Weights of a small GPT-style language model, trained from scratch on English Wikipedia: 11 layers, a variant of SOAP for these matrices.
Each number is 500 + 50 x the weight over its row's rms, rounded and kept within 0 to 999. Layers, rows and columns count from 0. Numbers have three digits each. The size before them is the row's rms in percent of the matrix's.

# up: layer 7 MLP up, 512x128, rms 0.252, rows 411-435, columns 0-127
# down: layer 7 MLP down (transposed), 512x128, rms 0.253, rows 411-434, columns 0-127
up411 104:579570476602553550461589412486477530520486499501481511494590531518387447601497494380524475577535536448393413505479444559442497566491511512531456580435552529494477553570506539450535506559415459422434610519500545481522469522470554558480562553397470452536561591501469533527469489545546421540539469497487523446455483544548477518502470577523531380518543487489532449532482504472439500511479
down411 101:571443555589451471523558502477571525596562564526469544514556480426522467526447502465489403508649414499397488479500500488473551528495468503483443492492503635498543477528556515480464439435482504466442447423434439430488464571497523467562488532393424534503518515544509431517530470489482555581461489540526457485434394466492474504501517521560505470442474503518647458572558501537464402546521
up412 094:427595501461426553498474404488476493539453506360432527554475435444545496502579567506473445505503504427530585541476531453450588483508547575508555475489531539436473564538458417517436468454486512466496479513482508526388480472556592516461503537458460518573492548616492591566469509452501519530404456545534518518445467477554590594517592516586455501491436506418554491492512567494438538499450
down412 089:486504478459460411550503516584529539494560408646524548480493526559589481470494482463511490457476477630507492526596434578465480537468505546516434563459486580482519463515486525484482536519441590496464436465497582482551464473534461497563501462526565502371441500500445494533524474458550488525588513507477421507459424509614438498403506528440394470520522578569602426492497460491486462425473
up413 090:502402582514469496527507533412552486512523473475496540508558532482524558475535498447447520524610523462586576547503492496393459478506471502556463523428506425553542550533591458425512522497537502484436521519506367550528448527585476454448583568501424499530571514452470465452412556514508509454539661533582487417416497481445435550490452566519499463507407504523445592525516519527467476427477
down413 093:530535518475572524448486551517553528376468465574501504476412453476467464526506461514385517533403472517502459516524489522587524483500548520518539523493463323474445530482492459490514499469660486516519544507466594429473488445425454481435494468479586470529468490516528552530534529549534452466452467460413432480507502464488519602450563504574478625552504467525657508534512518499485498428533
up414 101:497540481570520573460450453460531412516523396530448454555488516519588561523499558533495534387460526367574448530485489514525513516462489576527413470485617503560457441496528542454523493408479458501408552465471490472427503495449510465441513523449546473517439499563464450491552545536442425543526509506517431483536515369515557592433459438456562469551593522438584519443493489495568457545446
down414 095:468536548543606463495439569472557493511571553539384581545540482464513515465538477582453537558490540477477524513513459524497441520494575438474529583513437444462498458525481523569490547495390584571487542526541482440502535515390447553511410546553445579470474444459455516532483410473528538534407553539483501495523476551455363489522490521497527422462476483460609516602499507389533447521435
up415 105:457538507563397482594524401538474423537514443416538507440546542534504511551418424454468514549490482459522550458523488462456435421539512470607477420480466610523423533528469513505514511497501556438469548527604446511527463497469452488468473529546449418446423443533590575511564557547374473471454595414549531537401459537416523580509500503493435500461463507484537492551499442492535509532504
down415 101:539556472421449530487435568513512445573482467555514537386469514492529469387501408514508547515404506474512560457470543527468378490407506433460504516515495623519450477440492586433473446509422559490540520486508496517523392522540488456520525431620486481546471508476404508497532482463537474506403535508504435447456512573431450420458494464371501532496455446516489574498548561490537579545505
up416 107:472554524505470569464466441545470543470499474624542463473610530517555474447450518447570504446508490541522566540400549484495519459499456512470409530549558456559549393471553510535490440552464464462504516482515485389495414437487484581497471523478515513517494481548485486514487568604526576389511492584441492475462511432534515473531454470394529421474471542478570550567516329486538519552571
down416 106:547473488509566545484483535521427487470529532509535571481493424479552505433498526434510529559545566513553516501495463500444386551451462549444631473488549374473483508537487496555492523510524513461501484485462497510540612538507542447502554646511467479498490501440428565555467509502507571567485491605468512417426455478507500400565502526501531572515515430537713490532537454519510531571490
up417 105:534495523519537549470500560499517549451482458464490418549492471432561545535564387441549560455503520445503585523472506429384421403508482530486490442552460514566490467518524574487595554529465475485446511522507517520461544419426582479545582573534424503491514509440450479477507457487462451451361550463473546500437566466531581607521412558511522481504470433421538390575510485508515512579507
down417 109:431514533463506524468504551435497513488424519593499581487413481497567542456512485508546454560355499572546603515420471466436553502479604516419441390454524573433522527463526415572546514529560536481454389566492553486533567467414487488539523515506453476516401493495448519596482435522555476445560443491565450454483491527441472546456516536479499488491446508558520494590549565446508536562514
up418 097:616446547518534614475530520439503463501445465515538449479578485469581547492461465476568492488496572540484515509535495367546484450481489571521413384372462483457532516465516464537557552476519510495410467536513524563537527464569472463412475534474461545563438569476455380526560538492466477518492492438515535520524433431462452507531452452584552460474490487492590390492446543461576420490446
down418 098:505425572453565473616535542477588532428465494535524512561509506519459429512537499541486495583451567471500513533523513548353455493495521493467467668523493500518456560462433508373463572436467494416519514555502502436541463516501547504375441482510425545436554477503485549454559465450460519536522439512372495556514551501499576432510473438460478529507444527501446544489546551472471504460588
up419 101:394466502466473467466534529457434457596576483499491463537524442436532479458448530564548449503452500449414478517495441498511496533545397485484535543399519502600494516526514592436379424459515564476446592534506568518517641575464611460539436513540474443535559423464525526525437505540456439458561583519602489477495455520544546505571518490466542528554437496418546511454499512478463543498515
down419 096:520511498539442497529515508425538515487469480539536515463528551462457475530548455526505441531547457448547417385612562513475447483422418490550456593578470411531607553549448476454432527463529569528487477483538537523443463500501467570442540444428564558462490559453394545492463480491594463540492502517569525540403524542554497494526523538457582568480540541519381430477622513516482480438574
up420 101:513470538573523507422424500543442475549443474527505546504574529460572513436489543567481523542475386494496568506428465419554544593434484503473525428496496557471406520501514495439562558502516542588455470576397477516546458482413476569560427477574453494480565446390450518452548411494519550484438474400525520421496513508536574485384491503478484496528481407448481538499526492445555405499548
down420 094:456480542589484491451526572508538509528509362544484499526430513484430492557543495494490516479497447561435548586568467469523572468499474523572482505503457456575420515455484498418554476506486555488536514531513427653503477506532543501495474570537512436526470498524529465596533469607415456575435589539545536462534430461384561508365512533486491443400498497566453457503539536450529499546425
up421 092:549552499432477418492494505454533596499513534405470500534411460502499525497561637520556424520431459473453454500409526519472546495563638507513425492508459527579472528591587440417415532554542515506541563506478495504518485503504516502496485546550397486506640570459466532564573560473513419473463495426545522403489570490509464512503447499447474519519437493502425473504492539510456566597522
down421 079:519494624487455420489521444482419455532446407457484545475571515471355524464487473489461455567557555577489543501513516519566498515472382458548471543451563592493556518545501513452574497588421476535421503444482478467460528462543465478488470509562525578514424508527518453515539466504426569514479471512511535553469523508478500530456481435413572512686543536588521503454400464461486496498508
up422 096:483458432513548448472494539520497493426547526636473468498492560539531586434493435417490377488526469527571544430452514517533416503457577567520430485476411423507469417541566424522510495535519523476435491519553450525414594521432488382569440429546426482534476502592545473465488482524531536516502580479558648482525458497482531487506481500434438549479539520477527485518431514484482577539448
down422 099:600451509472455472508502534451447452456507465458480526484506566484490486510443526586441533397425480520481499408471466438470544530485558593494439535488469518531532441481523531450567435462733458455546457457535470552505600418475492457510416502481485515508540563599457519504435474487537466554535473489462426463462531494560446413473560488495462467518468443528574546555578535510537568473573
up423 107:493495548479536561405548520444546505467512501508469442449453470516509478502528480495501485477474487501507562487445454410402547521513506520498470527562596508499479510584563459507502522473437477521497463465634579548495530465507519582516577509463462486578494534500465615496552480492538559553511533553492414502454346506610543467610436551497525437705492484530506456504475551524483591547503
down423 103:531519513524552524466477533529504537499487527452529462518535440499415517516595577632501492436500508527427504445443527510463545555530544451531486535601485630486487479564457496503468483521391543570517610416544473487539571471549549538492573444503487355435509550517540437489507558498524431484497524598489460497552425418486536532493466543471504418509428424514409557457506451477476540499377
up424 097:592431436543476550516437474477517573491434509502522502487540567505547520391535466418569592530480487534538515502498509491497609520511519562387503509504543482538441399395383523576491497412473467523436522512528452438540531588541544463470446638572524533554576519490520447444535500470500470502534549460500513460480483456492541575615442458466512526531403517451596579473503450508465485500475
down424 098:399536525445471469495521556436438403536533475649508483538494527547587511464578495550526495503550532440486539523476491519522391537529561462558506480528516372553475525461566559392460562530467516439504525540428521484513439470496419551527502463495519520437422439510431559493485554476469532470470417617471507460518506522565536462505522480471515521508515516539686480491519440393536442507481
up425 103:437477528476554493533549479397536508640478484542389447487524461565520512489512427490399475493527556453554424571490519464474563549495520616572477501432504418530542591482456377461400562474524569566517406545517407455431437488533491523513531548507459487512565528474504438566568510512467469457544531462538529514485426541452527450461488440501435471571490462368513482475526482513453530483478
down425 105:585490501418496502466481492466532483449494501478570544533508525479466501514437502487472560499412422476490523521537546411470604494522477477512493511510516404526472481557489526449501385485692537497559576511427576480465437442471468476423515461597513438494512461493607507515538500448427431442550483512480478482530484470559542515506473450582532569526516497524671483459480507521444473429624
up426 106:483499523523548517531512391586521464635471416492494454456426484437440494484537536499420506524497464616494524493523526384448505381525431455531408511468619553556408490511543493522396514498484575390496497584555545462487515434539534509512474391571556517507530474480541530509527542510450524402513505470513463603501547480508481498474512504469460551557430555522417506483492441456455547522464
down426 112:515496454434536505569459498475496423527591442575506440521509489517478461490528515509634439498493554552539441424494567527468409443483553499522443477508343472544551484544461462510524558488626478520418435529500481571492437522489443449495438423496431528456401486523556550480483587537494520528456511474537552496453595499456500500442572505586477583533590606556468483493488407528503483515444
up427 102:512548532531494519486500468540563435456514456531410583526529525544526478441461403533544524488408549534553474534455424445580500483516460561483490435476436509525397418539535522566483529471548458555546476532544453602514502519597501517480465525502348505509570464500556415530545470485409528590358495379559506416546454443530524475561421475520475509519564448500480541474505546471513558452522
down427 098:509545514570437545480575475510468498426376495567438545551534490489518399484502470407590503598551457544505519497537545554454512597442516568459472490526482534480576383496568549470495472450521497521516472583528424497413518612508436484526497479442580558527523449369539489433518515496547492506507459439558470578520415468523418580484546453517524456548561450559520545504468517444535568503552
up428 097:486550471545522486551653543431425490540517548473491476493505519532576435415443486506510537531520416481446519501447630536417465566502467577465468382558460609501597452401465435455564547560488503462485481550510483420470510570472494475539464446547493513447481495515492417528525449537484538563502601567561540490561547519483515430524465520414529439525416469445512541515522504538473564479578
down428 086:468393524482402538488529506558602355473489416454468544500450580499489479485458551431489560454527568550565416460510566532519526389561409524425525500540428600576423488510510492547597534508485525491511416449484439562542526567537505418503511570494530523568516447563516464506489466543473481465535507518506493548513441462559493608482490441594438570446551502510501461521423510466486483490459
up429 104:541424512435533441586536503410436573559575504378470446473530563493531498446531494439543480520443561507458581521524509381453492412533500559508531585522565434580463519494526405525411551469479563512521458502550428483406536426475452517491463520507451514496489538563538534477477527508482505410444424540528560568473516551471503476528482484524472425493550522465490636578471447414526450557431
down429 096:479413476513488513470414496480517502529480343629553533588510483481526521503497528459532540488559479494475494469492465560560484520479541531543564455421446431507468473425535520456492403412460485456407520514443595490497483501562497526548442487472551441474420424526452516409477553425456505490514445457444413429544475474496476580483569468556486501478418453437651429481435560492525546457477
up430 105:545459541474533435471494515415460439513423507448450489536536526480465493528468598452445440452439429421520494524532461542484555504489343487537472491452397536435568535518525557558501498525476518454544514510517476497489578471566495545490525542475481576495446513502497444485592496575402547577444470479377490457517377498558511493493488487545469416576563563416459560484472452532510550354514
down430 106:465544515490583357546527474530512497480491589448493540506531499466500564530493443578471445549534524506422435422488575533477513374472520428522487605481511379513485590489537503380508542511517490532521560485578505530535517520558504528432423493592520554533510542524423459609571485522470447513387476497567537451533498536489599495519513429544444510554466466515523534496551561528519426552578
up431 101:508514460560415462438578383481484461511557515533571505504475474590417508409478472515589446446511501508490483549466514394435450540516509571537522556531483478469482423540458500545548482507574392447515631567527504475618489518475484542404510551509541443539586514533440640457487429537570526442522434416466504521470495568489487471507484505534477451500523494487435513504504554582521594451508
down431 096:540581420495496571489501531607473587580539531551533498491563477470406537522550410432538458468525552536527490484448471534508414498498493504422477519513422536532516504485506495555516524532477491542429508472465458520461495522526477465547588540568552530553528555534532465546533578580538550540409439560435474565481438582444453583497502431487544513488571401439350474495641549533505511492431
up432 107:453457562492537485685458521577484517574536461434486429498554475512523449441496586469549535545537581444432485503455515456504575490577608438510439564451495528478508507616472510565422507426463547489417510445539500498420505452559506462463504445527380506535491562390489490510527440519528526492415549493526597464426524560560519502509505545529500510485499470468571456477494482468413527576503
down432 099:472450502500462549489522447436410435494418483364487523385421540538425599585537522477475555513509536494482601473514566569564457522431470477515512481505550541492500603543543437460525450434442550466585487479491548432427502419546500513537464556564495509467505457517550475501449568470507472472562517524379477487538462541629405568496507442469467430467492498456546533491511562506576546547485
up433 095:489529454513545478546520458485483400527534504494564435489589382483580510575460426409522540509537548552512515565428559568543479509543526574486525589503420487475524459501558465461454482435539393547415473480449538519501579569515601514480516488514547542620468445517531479439540415539544525468549605440450451463557402540495515532492447485518518419452540597497558461445485482486467451438528
down433 098:526453530443478509432464560520453480486448511534520494484546583548491540513480585584431506520497551554475451423514471534491442424443490558422477483551470526493469524536482511462434475477445504427490517580490501514497510434483533464575496430491491509508476537582503516580532521465495496483396528400504532497510450497451435542378469586501519466450453568425510553534559505454416462471753
up434 090:516535601504493548513420502488418506503490521485538533594553565443501468411506510482453504523457442498478455516524518457528481489508486423526530507436517446525583466543517510552346432542491646507530517560446552477522510489400577609455444435577456576484499474455517501462419521427566615592511502423556554543502480486525431549503468564461386515497505445524514449456488536487433467538471
down434 091:492527467552584461475502445458439504580650480484532504512450409575441493590506460495503492491527496523513488493583544407453563490506496440535534567459563402503400478416492542483589564547588471472401523455476407500490516518499536432488562589534437469518482507535559498568524466510553487510551524580535449498490533439447549465444492472397483555467534514471596500429390496505471535445437
up435 100:456557415492451583479438435395451454480529521473580531572583520434490569484532429504504500538462438402514578516496447484493571521366547523545487489560551480549464504471511479523519604477461415527495454590498559492432527580401500481445509485514454535519561502411447492544483488578455495493510448496447493532551450364431457479504584613428527497459571538516521486548464529444513516521512